Weights of a small transformer language model.
Size: 15 layers, MLP 832 GeGLU, vocabulary 8192.
Training: a variant of Muon for these matrices, 520M tokens.
Each number is 128 + 32 x the weight over its row's rms, rounded and kept within 0 to 255. Layers, rows and columns count from 0. Numbers have three digits each. The size before them is the row's rms in percent of the matrix's.

# layer 3 MLP up, 832x320, rms 0.183, rows 481-552, columns 192-255
101:084126136072153097094139107064095146097108137097159072111129123134149138126152179086108126148148117123160184102127147093106111154126169169182134153138183085127079142055105138145072152181171100
096:124119125184113211097148117140186137135130087133139083131068086158126137174116151171135126126110096127121071204093150143107115107145101190099189069139060130147140117144162153124119211080100144
104:076181151115198185176181126065138120122121134221117135147080098116138083134081148172121109099162163176105091130125138177064158121157097141097143147119151166122101212144135102159075160159152134
099:150164111159123178104131118135133102086085117129185157159106112138144160156130080102149127137041109107156137143146126174141102096136114185082189145113183157141112131145078132124099186026132137
099:094064100134114116071115150080154133063183135136134125068090123186064165138194160112129094090155096105129144128088091126117099135173091127103180077143135100113089149130107108173118164115159199
096:165118113104130129096104196114092134121127130070083076106094148097190110104173117146123163126120151146152028107152163114064132096131116162133076132110119115126146118111119099068103112144156118
102:135174144129115135091169094157088073199150164101144142148138132207120167137087148101170100158119114112118143126124138141111126089123143150154120145114160136104143149084153156148187140087091160
101:091137130135149086121115095088094142105141117139134152131116141178130172148142121136164140133123137122132041087121110146120119131159111114115094193081138105142094138132097156124172144159099083
106:144135174134111110056170131176116123121170092093135165121082071137136113091157060191128156158075144099121162111084125115169144140127128178113174128133127134111069095140166108130084130124110106
099:154164113085120172159104109130118002158148142099125158106131137093092137136068147125086080134166028117132163126127137105140061147109063140125104121108198064139128098178127127096115107098135115
102:134143166077057147149122126112149113102112117203155112103172145143120170124141079099122154173133101093121155172157135094188140145154092118123121131140122048160103128139118151104171105115147122
100:177120090168159110090123078123136144117104135156166136134167108159126177157115182116129082084159156128153082069133160108157117121169091068106136156069141141143101152118162107107205170136138114
099:098126126116123130164095078180161135079092117141175176170137095084154150091181173149144173116095127143092129137152086062192079153168164096109165097095133168157078126030135166112208125109133117
103:166161131164137101139171125052116149096101132136123121187173091157127092124141064073081115109135078109139199111105098133025164122177111140133115177095156096114117169147070100121140079144184176
100:111119166172090193136139148144148126108143132166091184069151119100122151168100122138066133133100089075134106089143125074163116131111143108093088102131161177075106154126075085151137124103115035
098:136115124090130132138100138116170136139152126152109118108095166201151157160104119153152171180147122105127126192181158079109186083137099099195081125135157204142105133151147094087104113154114115
099:158125068140172087143120117080093211137128071126071114076111109153125153151112130146118084116121126116136116141083151100104115163127125149086141084081141139129113116103139127166147104193133136
100:181081129171160144198107104134125116174135130140083120152129141165101165143131078155085160144110116158166129132168176122142071105123112128113096131108121120173131035168143115085117161128174066
104:183117141195131110114147154138133166133103159150107139118150148161098088123190142090140169122099107164135145155076121130095126162128179152143157163133121127132155120109163156115163149135125135
100:169136140171126135167097101140141104092117073107127102090116138175142183136072170110154104137105111152148135055120108076114130163136200110172145105089111127048125117078139136147132143096146074
103:079090128112119163141159125112099127127123127175114119089079182167125092061122150097118108148133153132129099146150153097131135110105153048113076130121082173213145111027095123129130122118086170
108:105115176095145154194119129053125132107157119199103119156189134159124122122104097152158104114148136103067126155135155146112129121109126058163131088139110140159127118120099094127156129107158120
101:139157122092188104092098145158113143176133131145139143144113151128120105186124110125087132065145157176067148162139100175130085192125153159156114118151188136168138119222182123102204117093126125
106:162108112125168156092100140080123087095096173142107158133152213154131087067158094114118072148127155199083075105122119228107132125091112157094111166102109142154130183072129098117096136156112128
104:120114107150172133123125128146199118148151192131148166140106115117170121087104124129084132115116163080113092150112121122124188126105196168096109113173057124156152140075167095204087154161143108
100:145105041129139152138161153182087079147073144127120128108101109115075135104128104103162143189165107147103069147151098120161095163113139121080140146138125128094124114070160148071104175126086183
100:109086107101109156152156174093115130163078131105119175153173157107162127121086144112117163094064107146115090131185105131197132124083170043139171078139112132145157139087132186165128111181125152
114:136176080149155134159143158139109082155104121125137180112110158138129089121096103167124143114142127150140139160126111104149093156124094140120133156094071115089159121111137110147105118101084110
107:120092110077127105147126113029101125095164137115164131167136093136126115083095156164144115138131141148162169094130103127173134100099082099140151096113097070088148122144134140123218183081145128
097:132080095058219136109137092165103112104107104153101143094081109154125116154197200157138137069146158097152144158130133146080140159106119099202098084145133128093132106132134167163079121097138169
102:101130128107080074157130163144101171105162118148169173113127139109106181163111191137156132112132136168142100103118063126160166157152169087172178121106183160108096139083126151115150101150147099
102:166125117142175182146137084064183130151157158135132126135127097068133152148150183081140101117148157111154072099178177124122139129089161088102180157100121206169135134144120156086143099070054125
095:177126165118060119142125126154113179156093091123195082111149129159093135178130096150092085070127102124074139159134121154161116178111126126130122144132057110094128163134192157152130135127163137
093:148117127100108113172089125121080136141115126160091124103138111186116139104119142115134129108101118124107176170203113115106108060170117072078137078130132127137111103137147150088134186111122104
094:118133092120118131115137053093137185160161180081080179132177139169112179151152127108185115183074122138166101138139135107095151090157078145128067069144118183144170157120126139191109193136077133
095:088127172143128089097156136163117123159124159141112148149118080166171098154116107170091110084116125107115115148124153108146102091119125047109115144129132154076057183136099150139129156178138124
098:115115138135122167178128112155117155137162189144146135085113163104170158087092197171120109155132176080102178133160081068128135135077125093145101156110102144180128165105128135076079125143148161
104:119096156171139128095107167094103121106160123175110097172116062094220130160181123163095112094109074134096127098171098155107062156158175177143123075142176172086071131129160115057140113128103081
097:079153177125126116102092119174111094122117154075136109118145103157126164100097063111143144139159141163110111160173090180156104157108092129127066066138096145090131084120207172144141174075142171
102:146168064125143080166071130121140116147137122112163132115095122125128109154125117077136164118099155080093079061089141124118130137161129126170154133130187121173089110138081103137148098101136110
098:160108124170145124172076155066168115159149151153125136144163135138157127159127142114146154178150167162117129111136058141095137112176142125133172139117067186146193129140107118105139086176153131
107:114159062154129100160164130082212046132127153152141115126203151154108138157129082154246141113091118087115129091126114130143115138111119066088100091136144087152165111127075149152140094148177208
104:146181075110105149115194061111101063158070125104119075090141117108137167060155061124059135166112150084176164147128146150095164090084125195185125134115123080074111157089105146113127132138159099
097:146166119111190095111123087092144116121067131114103091048143164105117110101160027127114101058095098119121130128087162115194140046117126155121148186137112160094147117162098160184160170176108170
100:166084125123145189117154141125130147133090153157098063160130097168107115129149062121184117119127130141115066115118059186062118207135110137159118100124112090159129112161183090076154154152173128
099:147119077157125184202145128159111147132074082120086092095143192123103155165082126118188064162179115111117137138157144097171194122128086110080071154184101177146138093093082145105184123208111152
097:154152126070134193120165145103131127122132138130111116075117153172113105047131087141111125166079131101205128062100141134101116159117120132144124112157158118124075151165093069136095090103123136
100:128089133173050058104127152137077123180161213137081116105146104112149140162106155085095089101145187135111149114101200191163099092149181062117112133108085162138093140110133101124112139104145149
104:090162166045135155136162169141136164080060151152164163138181157129113114143093126169129172126114161140074071111142128117098082071186129144133130100194121137116151104176221130124078076119137149
102:099138158091174115152124117057087143128144066144115140181109111124134142201131101147147118125065115104177056105127116110168121091128113139127102176111072099140109122067128114159082111119099101
102:102124135113123121161099138156136114111127171084113136126144099138177120120178166167127088109118160160080100147176102094114206112131105138102116112159142104139061177072108156165167136130144117
099:196133090099164109110114144111102145089100071120118142161144104107138109169088145126127138148150110111091151122059122123104128179148165164128158080178173101129155132139195146141117128074131150
104:123094140077127120111175118137149128179085132214154125126152128139125134079082132144144150079144163169126090140128114114175152136128124147183109075159133132134127141134122139181105185133126116
098:131102053119169158051117093155088161151149163122124105102152128168092120129114073113090155111165123145168161117097125152138190134138127090133072140112126150065136152114185204094151113134166215
100:117124109075103116163159094127061145090071171096161127088143093140125145137088148136141100141114169103153101095158141075185169169149138158052128109112058110122157068137187151120079120095135147
099:128129113171114127114173116072118097089113119168117169122119158153088137088061107107123116120151100089109141079137113126085150124114130158097107083083090093105142109107150203087163138105171111
101:158126084119128190117173137200138107160195136136117166171150126110188157097083093124097131172127058131171141140131140161168164132127153104111162142115106162154127101078151125105156179092193111
097:193111174115147106121114185144091116099107155097203174162165192127131152136057115118132081162155129108120109176162080110128132055173140070100121106122103052133154131141163117135095115160101159
097:171069071069168157143187106136156168090096188154155096120091142141124147157130068165083120129136181095171092085134123095114110096177111082141150150138107144208147145148069125142127077114154130
099:074123124204136151088127126146087114152097143166115118128113143133121120129188119155101131108133039115138145186056153152133123123203122149144121124164123128095066106114076131124146152183132152
100:109133147138086126141099143147113179146063122101130073101161111141090133112120050113153142122122119152106145100146087105163142146094089168153139155171142144099140158155142168143161092094193097
096:155116161138144078128055152132113080108084123164146127173159159156120134141136200136129112135084116117066143096131130096139129181133099122121149056095125138171110144096165110131116133090138104
100:087199141126101131079116129125104156167155081125121082152102200147127113157060076092132155147095169164147111147121140141152162081139166113134171109138155104122128093171094172115174078122136126
104:148088111134127184176185129125079076128161181222128128146146144110099080133132121160132118140121097196051183076079128093085102104082141115177107052112118158110081086115099122115090122129106173
102:143190190121088167103172141148078156088090111121147137085144154165104127193117106209125152149118082157171127151163092143164119159137119153102075129117070142188101115125137098123079036149114162
097:116125155174152162170144081113132165169138177131145157172114061162183053124189087183150184078077148090107111128115114193100167150060164155184169160044116173120175150122133143085153127131109125
098:151096126151148171166106164095095204150158189113123078110172169111155147094144147074176134138110129218085169170172135151152141121167172105143097169135109096143088129131096175194117187130089111
105:117207131170144124109143106145138125100163177189107083138128154111115082184107187119194107102116128149110196073138144135138140104096117140073153129112112167164103083133122069093153121150114158
101:123143112095172126133179121133206146144119107149113141136196164148181171104121172147094130119103158148174103124166149091080049140094100136126081105138132197110140188093156128019140136152118127
096:177081125115071132144084111125142146175098178128107153142147104101119112151133127100128111121134160159135072147110165124108151099091109170111068121110129162026129069109146160191080100126142148
100:127128112084142146035074118142134149117101093112176159138144155191096132089153124142140150139122097175167092156169107124103106155205140185105113139117097178138099161145099087143151091173102098
101:096147146185114171120101143087123111153121126079150123170153161042097120131128130108126100137143105119177163147153079088151127092151083165084092117148145159132069151166117130123145124088110154
# layer 3 MLP down (transposed), 832x320, rms 0.213, rows 481-551, columns 192-255
100:159096146156087148183082112152190057169143114148085167144166163111127139180131095184142154084101100108090145156121123129143156078131069105135090072089089141119126078121137111094162082106081123
102:188192130095128094155099093095083084113140176147117179116159139155153160059143157114063137148144114118142130110146092128162173123127168156145088191131160146081123172137124149121147115171144157
107:140108065151117127081129128133136107105130111033144169080177128156161110132132128089110137146093121141164118107112146119206118158078119139155103137117083071158171093113104155107130126121110087
100:104171136116139128118109114124132132140140096147151096097077153118085123054122097132110155157205117092130101153143145162108184137080124103139088118125047192149101116157162093115111094158127091
100:115169168162126090194147120174076109168109101157137103158149150069191143113071098119126134173118143153124119118151143108107129099123133095126057167164182143169135125134131152109157102171072040
099:128181112106101101139102079129130126129155160165144174135157121183100149122089138129108087141109157090145170167102117136141109172182060136122193107152109150133173120160125110124100089098131151
099:150100114184115123185112147070166192130162125169135131093090153085125074110138134144109158104075115147151078108107115159119112196160162120111173083125108150130097108151110038145093118160156076
101:166117172105191103079107174109113166176175116121069028147126164117130127088111083105112126104198131126101139117135173159212109146112088109106104162150064146139125132118165090118146165070118118
102:162201121143126182193166138071163142120121137151163154124134146113152161135096068092124106104170151073138142178172079087118080118109110165153105118131192107143167152114137102113188111129177112
105:121133148133162073086113129173156158123133108103097059147105135156145164125188088113086134146117190112113118126123091132111134100137174141129145120129096181064130113095095103141180167148148178
103:083101093133108110096078137126137124155130172166095101130094064145127142131129144104139107109142176124126135145137114179085126083089172126103135077118134192098141094115167144212119120085076148
101:084159143094117145180158117125145093165161147087117125180092127142140081084156102078127181169033081114157166155142105156106178117127138240136085110205147123099137099101129150149067064108147114
101:141134111124162103106120197095101071139216136133123088115103142179053110122102118116117119136136122088119088138105173153087159149119093118123102133168111049111174170237134090152071085108149119
100:092086161118148131141112059137096114140112147168104126106100130069169131104116195133153150128178119125166110145178175112244087163102146136135120070183117084150116112091171124140159198089110095
100:153161133097190038104105095118116154135092167122109099202097144152111141118170117104169154141131141134158176184129096189099110141150133135121157124162066140153142105105182125122143083180151173
106:091165090145144102056128084153048166093092071071122129151177106077061104149139156097099124143132145157100153100068146156161108131130162182106170122152115068094168143059116121164128168124132108
103:082113166136095152133097115153153095121159161122131133141180163109129082118157155121176126146163069119140095146173134154082129117141174093168137179127127074153139130109135101071109173064094165
100:142140136143129192092136143142174083135177100137132119112192177135162087095117143126138130146136107115103117156132040081176142119125145121176110149112119121140117171108127163213131101124127131
105:087139089105145158099162171072128045134122091081159099154138121121165188134146089148151118129160176102162154104149125144164132115126089126134123138117109150161081114137092132132134123096124158
102:115108076145167092186168100120067135133079162181108111083071110091082144159103125083175184138109156132178110098144114143098117094146115109100141091164173109146139123105134173152112083165104176
102:140165148132129140108063146147115123097091127119091107167165090058094160185074123140098177137110113118107154124161096158109124145201129131145180158125162125058131160141170154076064136134170106
105:173178123133152147129106086163123164122094130085110169138108165189145106082126107097099129128097183153102110112170122128131133160092081113118137114131110120121178089182137189102172106115147123
099:178133145099062170129180083150150123141144158146120111098121086156076111089064128149109152137179108096127108153105161178137201090081109078129154146127107170176111138094080118092090135092166110
100:111164148146102166156132120142121175129142113079113109114093062116177133114135169142125164158166089070157168174128135093135110125139158097144114084124110134093078085138155165082112130082178117
104:109166134127100139106086169092067112102096093191132104091148142099099131146175123131211109132125090140098141104166138140095078117133097064127091098082209114054131097106089158088124146156181132
102:140142199126101137103143115118153110097230081159152151215071145130220140143176127201112104074107120140109176088154173105132128086139094097169082133099129187140094199128124105154156122134151133
099:132132172178141092189137110120105113105201133152086104140094118116098115124145093113136114138172142138150204124110161107137072134160079127131072182084166137154148144121154093123102161042159125
111:144054115161101120115172163091152158139138100099085092166105160078174064146080179150151075136130104148176119125145127155131203120182181129148157152115137127149173179127131178076138105126136097
104:136127195191103141113143114183109144126162126112085173120163136126191124162146122124158125055150095100080097159109084091126099159132118128109095140109098126162098108144149109147076127100102157
105:078173155146048150154175153111125108152151125105142147171118180161145197114090098108097141175117127112126096150154078095163152135119130180132157148068172099170151170076093110132151165110118086
098:162156151140188143131141180103113117100092104121115085172130168126134084058114107149115108167141101097160103122154166107152107128094046132081138127110104135149138095156094090096083164165106175
104:170134142153096049072132117166085136120068096129065139136172173165118105109105125132085137121100098129100159147105114092159102116156120141098064104163151047134116093138114135151147132218178091
096:039131129170173105118118117096172077068165121112071105107128127100127127110127162113156133164159142126116102099167162125122147097145145166093165142129188112127109128155018148114158112114121158
101:141116142140098118097177143138171181130086094099148159204163140105116158157116106108136103159123111162160166093109116156132119199112164150150126079129131130090163137134100146121178070128166143
096:137127141167125179143132150184108078119094101155173085125098146133126079099106143122078120105156127093091109112107090180150131167082184111155135153116154117128113110112158146064099051103181137
102:191128118078099196127115096113094128138155117126120160098075147101119142149165148078100117147127102112087173114128153156128150139137155189139162162175148098180181094098152133107132090116111090
095:131169154131164109105149202084123090095067079096113148155163098165096115153168087089116135104142118146083078117113180193088126150151137128064162141141178101103163094141143074140154108100149097
106:147152159076119171130092139174157110146128184105087153125126117109100148152124127078131122172167171124050178106090152142109164151134107130127178114106098097185148172105143152168099122160118173
094:202099104156148124176181143078154201135150084150106181137067163099150113117100175163105089115084115108104131109083151070102165143146158121127172167106173131169149168138089057137110022179078076
098:094107191142130150093209145131145207105080109116111101140155163120102120147116137123103066103132086163152156156143129134141162129135130160103078102107089108100159188118167140180073152116140128
093:097144111088152118110151077187136140102132086098129116136106122128103143121182128135124114096119102121157154176117188105159137108147103119147083098139164100132073124065154156166132153109106087
104:129070138107122107159088155165111150159120093119146132102081162115152152140104175060060131180116143139189110132166104105110156079098095162087144190113116127059136147165132124097170121166135121
107:110105150133116135126118189130117193131191111135112139188143181100112131134127117137108078085148173138129121111119090144129066135113155098142162144156107129147166141145147142109161142153083182
098:111077133117079161142138160201115184161137090185125153149112106154157142124103179104133210096094122171110169140130110160107102182197117123140155161113127122145104164157115099133129151073173081
103:138134118154156105081071136115118134162129115126161232116128147089138051136194165128121122123121108139094148111096183087169111133123128150108168143190165116132094167082105161114064061102160086
099:069154171118140107118128126128096096132142156147116154145111136140146135162161146143090190093052098149138148110148146087122085107137151137175195105159191061127124137140158130137120077032202119
099:154124094179116068138098129169139134119068117144160105113111114082157078218062143084128084087143133115065123200151117123168133146090129146117084131110121114157180077092151136121181132147104127
092:142201096118168171141129099137164175055120094123151140142112199150150113117126120171138130145120065117130085134140072075147099099127067185167109135129131111093169107098123176160159126179123158
103:153071114188089093136099126052176095193187105114097077047076074162064095120161139077119163133118133077160160131122073131185155154089146145124067130065081120168106140174077160174150181114133077
103:141106105132105142094134174211118110103103116118146127063180141114118099090148134107129150116175146132064154144145127116119159166143166106154147069153152133133134114143122132081192160134136153
098:140137111141140152114116125161175113120146090178123127119116134108114135156121118123103170153214115126213133103116112168140066123112179141123107117070076121080207129183130103098150122125124138
103:129124164092099165134082050097121097125109149128140151149092140162111104102131156159158088113163191097149084112169137153158128133096146124085159137122059093132125114150092070129145120173160102
102:176180113167126121125104122092127080062131082091126178128109124152083128117190144165030129138069140121131133105139175075106180121156133088096112200087120118135161134097166127062182115144158129
105:135170126178088127132185116065164119111091084089178127153119098128164077155171119150115099124129145130126101090095187147094161127140076104162149164126089150142127062083109094139170110148108102
099:169128143130168145136092149090204126141144107170107145170128098158151134124174100121144145082126072148118154147103163149070083108126110092186093155160218119136138156133133118070139143153064130
101:173139203076130159123148106206130108133169143095085128122154124100170088178178193131137147156112134166125120121137163129183103087109156107143167156131154112145133129104133074125105122165107151
096:127137159134170107126088098113070136135079099083108126102112141174118135179190156125124124120095160091139137137127119094127111137136107160101115119188105126129111141190120148128081118145099138
098:080109144099104112181162123128181147103129095145061062165120053096108114151168143147118145073162129107142125108135173162137099175121126179159159117161150204131122155105091150104155172052163132
097:125172129135139101115098130121148097119189069158106189183173090142123052076072186105119136120205109132153144144126093129168135093099166154141100109111139133082102134154173164148122161097085132
097:147169109099162133167116110116151129117146098096145144172159151116111140128118103105115121143108185105146088108189147110123141136107113162178117139093135106126139151174154149147079088107090095
102:134158139114140151154138150107140126112160179175136130149092172127179128145167181153111079105141150107116119111137148119075097126167124125127117155104140122201147118101140134081116147143103161
094:127131074127098180140173130116140152119164137069123096116126067095129118106123068112123172115181101128229131154104111161079150094161148114135169173189112113083151133135057137137150121167147149
099:161125083101147116156136187118174119111126180175100145081177113125152100069168156133094144128152102090115181167131151094063111185163080134115087102171110175091121185140182140184076160141131155
101:119119113103166102113117178095167107162087082097146087151097154142128125138100139175095073161122143070117098149173172102171080100160081121082184151177173149173135155181115148141122132145151150
099:109112088111105139152098078118160122166198164140115112189086106066157123114091132070129200135152087110092132137080158122087100108114099081160198120119163147118108121131121149142116151134152102
095:118119125105150060118163117117092078135111073100146102139158106091107204132083161106102080133158086190139142131146165054129158131172072108089106082153127129107069106112131148183115106107140111
096:124175153146125110082115084132140099174099059157122175112137128060108132163084116135039148146119166111135128137110138095122108165077120159117124083128113135096209128152150093079087056126113162
096:128040131108145104147133144143134126171119073116097148113107109141126120048153112141049168154120140075138068168099102129119141120201138115162117148122109087123166182147162176198113183143184120
100:129139127120094116105067142106047143088147113147123082133114123114068129135155092132097131113152090147096167135117108175140157114118162106140138123137165076097106078123150115211134107120131099
099:070134140173154092141129145117120096122199151143151101128102120163121115122144125148106145133090133133129206102123091114130146134193097077098129100152145080182135156165088103082156165157097100
101:147156180159136102162135138139086130156163122102088133131132101129164135102097125122160110118120086131076128114065136102164105100090101127136083123119203119105104036113164131162121085147115155
# layer 3 MLP gate, 832x320, rms 0.182, rows 482-552, columns 192-255
099:161169138097123111131094140146083180133151123164132189164151176116133083045192154111090152149148159156129170089178116086113162104131176083185069125125175157084112159092121117117160104185070116
102:080106161122214138084146133110118105115178177095161159219112067151083056134140116116134094143113131120125110150091145135116160078166092161124134171140200155144042190147134138188120125175129124
104:097170076141091146136113150106115123119164147099138109136155082116163149122140184144136157131130157126093173119151181143151169155122124155164095111121087197137128136181138122139110125159111104
090:110117106118140120108097139094201103100117165091116109121137076175032145113167155153176144085132093147172151151113147123168136188102119170131156076116082134066071134113125105185125122083169199
102:126174064160155100152080088130109055167179200136168158100165175176121170170098155158136156117118152100068169133077152132103119165145079141134137088159091159130173116140124106130073104116101113
097:140106156145162168096097161160154107138176129097111118183188151139063168150106204072119111111146103176106118142094087143097136095143095118135111154178174126106127108064111166110160081127097131
098:175107130119150118107112148156127110166134122124115089126140092105103116110096122124127099127195114139117168127126131132136104133134146123115158075168101180147137200114163085144097092104151113
105:169119094126138161146183125090151162123112197146184140126123089131136131090109165064140128131147160118081142146144082125087092023141109141156126132111151097086112105055119154098092135163128147
103:150134101120085190159128119096114052121086117126177154078099146094098093200104131119158118158114060146166144123111154115166110160119093130131085148114176077157114092164153110112107080097165145
103:153125169062125139166158108139207106140181105127167149129146160096065113124172097140125183131148138122139127115094162117172175173145141118119122117116169113132132192135147113131113087157143188
096:154141097215161095120127152182170106155119119099081107190155143224105153116118115083124107134168145082114093050087134130165128161148137109127129118126152110076116132130133192128148080196090138
100:118122175124101176111124107111121133085150081141184157095126133076182151146124127108130104096158098145098137157135111058132116136178157107123110139081123071092075103095143186133106132118100202
104:101099166134126148173099134163120165135106154145122123132092142091189159164143159080144139180185125102142069134152175111214145166162168122135110049160134068180159121118094098109157147088169112
108:146126115086181054135120109118133156147112174137084102217079139150092123128152148113177129129147151189119228175113090163144103142132138156118176116159087044157153122139124144087150118112154195
106:137073149146167091142147142116133091129164183179133120108168135161127099130064116124154186164099090185127104134142123096111103119147112076170062104159177158180098135176119176122163138173176140
103:086169141103112162149089166126128140155100118161134144143140158094109174121137123151162118153087090164071120093151146128099146108107169060107132159147137152109112137118177162106129107142094100
098:100128089138094104162137080158130149077151158177086142076118110144134123145133080071142055097094093162124106087161119097124146128102159134099129075142135218111121137122159138139096117112157102
102:126163116084113116120120165083091068202102130076169090182115105144179107165163152178159123124127135136181123134104147145156158162117098169127079124123090175157144115095114138106123128073088158
100:135095073136188115121084143187114089056142145115073056061115157125091112112116204111092186125108121072169115164123146121123123075160121065048083165199116073052130190164153124144134118125123072
102:134170122147114134126114148135125140169127107110158110186080141138124155109076133155125133121122138130144185075149125135124127078108137121122186120158130152109144112119179155057081111158106170
106:146154144125093135156129089055081110125122189135208107167147110114131131138143118147143144140177162162121083088142096165072127201104153134114174093133166130155110175153211099130102188077112082
098:079123150119181112158098198131139158116109104092104134137148139113129119117101081096166072139091154158125161054140134064109131212135150159111139097108183068080143146120225136156101095127106122
101:154194179118130158115097147142114146097112151211122153128142127162069106073176148193172098108132160186150102116142066157083083176100119156076129157052085117119184182087126110135102131149178132
102:180083117150100122137158128144175107124147129149184119145127122190165098123097125083043101117094131131083149168137115128107127149103151112156111147102116171178151100055126102164116123145144110
100:142095179075073130111113106113081094063207073126129115179099131139142147180143136117136111130101100129139168150113165110115124107075083131191077170084122149134124164142181133172120080131164084
098:140119170159176129146128145091147135114163146083095119131115071123172151083166118111119156143092143097161109145145129159185120148146134091202145216119115144158151178141074115130205155069130112
106:185052122144203119120127121103109115167197166167165136106143126157135113165138124105058122104145135131111164146048110160110205185166108155166135179182193118128112117111121141139162151108145125
098:099082088085167120138091140058102115095151090083170107122153142132121074094131156135154094122123162175131187094134135139129143142060131104122151134114133100071154096147111126117143115110133113
104:183057103084198148096129127162083110088100175131106116116119124145147089160191164182154139110136137106151166149120172134102099152144103164208129111162144138107114092161123120201065100132141156
101:116157146161213137107157140141115089136105108143088062150178146094135090101105145169143148182133124095144196146123155154207109103139114170130137143081068083175121080142119116137148188125123206
103:111128081136146175171148183158141103077167121128211119124073141108164129141140137117160106128139122156109115165117125161149128146081178141121197174064099178116130170116114123100115107053105160
096:039092115151209162142155144133157054091169140099116109141084155113082158132066194082133104131149131110088111163155150169150163118143122128049115097143168176156149116158081181119135124152111098
100:122129120158131143107193136159192115107130137090140114143075137061119103159127117161115120132155125129161137099086096134070145197095149163186119141120132164134154122117137119225168105168150141
096:106122126193109172127108161133086111123143107176168108106100107107142090108159142117075102077089125090117129097096131134151135189096196058154164171179161125103104087114114144104157079104194122
103:065129146171146063088175164137140104106086110131114129165159043169138106153126131172083115127144165125142104138128140084103085086132132067106108128132109171098066165148100112121130175136177138
097:146175128134173119139130171080144100080031083139148170148133104186149164112153116122100124108111140168085102131086183163078116128140131097103110139108161095115126158150143040143123142134154019
105:143187086171050120159155094104160157148135098130110146143096138096139140139142123193112115133118105181146139142108048098126080099111145048119124068128141126167100085120133133123137098202102124
098:173158097123130137137149092119176101127110116067099106138069155201119087116089164086147119154072123146137103102114121104161130159147158151098176176095147092145182154114099130110136076124104119
095:128112114107153092155083161127131097085128100148131132118179118125087102117084148168141135104128143127074128201166144159157123140101148139104166180179147128100102130156132128118164077122072149
090:101102131157123136132036120137161130072158050069113097109120091174182110130130145156150106105107151101110160083149165094141125149202189121179134142116117077119126101075134098133199147149078089
103:082186133127107135119176167097162174110122158170212136107144198123129156134125093100136103151142129092121147136119132119130114125149125115154083044148156109168182095101146133158128127120104174
106:112120158115108133143142162141140173093143098143096138162132146155119110118123109143154099108156168127150113121158112127077081173157147094136158104167112155158163115163098162122192183118095176
098:117121155134114170084101127155121140089042124060123104103133104118107111121219121189164097090059150166037171144138137088107213096155096134131135133154175133151050183160189106108139132051138138
105:128114135120127191143118171096150096124101161106060117183139145190081120124143056182158103102116149108133052073156080159080078162107103146175105085128119121154153131132152096088138138117193158
101:114129189109107158100128169154047108125188172140118065111135126167196096143088139153123162112081085130154126144115156150157145185116114158180113181199162116088160128086108123123155082097130207
098:080192136131154160068134128087064122105164073141114116123097118157081092107185137168137148148075108131157173061083117098089122121196136113129166152135132133120089141161099076165059120122093130
101:138138128105071106081162114135115108144153186137201105075127106091090128203159111070189092101153087139168125150141134158142113066098107091121122184186164077131135159129147089187127124114098085
102:124134189089085140099117119131138191123148159104160157078137164154191121118133119121132077142121081158134106115116194156165155100157077135160145144109112144084109083115108138145138097127125164
102:042144126124188123141105139111220123160187117142102140143097131145133116159182150166161123170098138145117066128157110096135136129134132153125112140154165123089119091091174140179039129146146103
096:120129110105128110077132160076177147116192147118129131167166108165124056100156106100068099158080130131150166110118157144135177122127086132137135146149206161187131125143147059116121090137115141
103:149120090113127140153167125085134206083067077188137148177107109049155107140137117110170106086105118118137180089090115124116155190122177145164166153164118129104159128171130168126097170086098173
101:088178144091205103120173096113153119159133197177172090072097139145103124096155154146108109138160121163132187128166097098108055104072101172082111181129107117095142111065062120156121178123118173
103:116135093113192149119127103155091138116129154127093072143110111160113116076131093133098139118183122152159147147110143177114149139151145135093120122137118127103135187131168169122141152102150190
097:164094163107120121124160164090119076145144131116119101128110147144161124178157093161083160118108129117168121123125145168117093068152126090213109150075124123148068149170092183104186123125080132
100:130147145115144134114180102126081106133158136091103110133133116160168100124147169139131109172138181109162120165105165118126134083144167113107124175137130134166133145088145120151117097176135141
090:056153161117175106144093128108109122137051103111128104119126110174082114154178123138166132105133157140097161124102132091124129123147120113170112086138124118145149147190125150073122085163057141
103:204126127127174106096120147168059092155135168087158204154148193152130139122053112088143132167103110129101123185148109100098145050139126082142148145121086082137153126111146077127111105163117145
097:139045155167097083185122183097067158161133166175145110144134109090154096129168162066173159148157100193064126141139135130116123155152188092069142175123094162088136114159098127118153144098129137
098:152169128176178111108156156187120040138152119144129135118082172180155130114167182114170088126096095165136134142130117183073146079131129109108125156066124132073113079204137178149143113127184125
099:115171142118188088127117099187135114113142119086129146132162106107121104110127089128103168165166161111136152168124136114190151105133171162085114158106162164097090107151090153159129129160098129
095:140104187128125108100079147155097111155093137113127117156109152164104186121187187169094155164159100103111109105129138134175092149099078090161096126094130128158100134109135124104063114100121129
098:137167108156174170138130158135154101095123105160146164117154120167122153060130167114080117155140105092142083128164159131134101201186160132087176106203146109137164190163164161173168136136125133
106:087144112096155130123119125158109059170110109148135120079114158141113098128157141162123089113119114169163115114100175093187157142069155097111143168129117135136121163153122120080123118174156144
102:109149127120123087133141106084175116113155175166112126159104153100115118128100117077115185164163176122095111102112146140079098089157157085095148091118146163142116124089109165066152129146181121
095:138095112072070166082126074125088176137092140148143120155185131199136129139145122132151165119078130102044130158109138155094095226126121129137162110090069087089177170126130145151099077077090136
100:130098114096163168078130108133141104123142140185072079099094073134088150153149113096124136119135064094157068071121166109173130109176144144099152107165135151123139173099129071137119134127146079
096:164112085118100144154099067108181094081111125115142052158144157158200093193088131180120136111096120142120129060135123118134122204130156060107150132144138104149121127088133138105165090066082100
099:135118155070165136163124187099079080139159135142114158173140151156093102071131090129124158094128136126119105139111096114194084149184080162157098141150146128121132116098129153143129159101065057
099:111084051138101109090082121127124136138074146113086154138147154077105104130156164117130124137159117175115085146101171123143140140130123161116082142115128164056174085113160175154116103091164167
101:116121116151090151100132159069150125066119151163118098123139177140081129184180128143103158130111166085134122150134105149079158148183117124122160142120116157110141175167160104160101180143196112
104:134124117127103126076135160163107183111167122161122091103114065153111154141122103155101156088135133122152113108092160182137061137105147152154133162111096090105132102080184071074097135147091177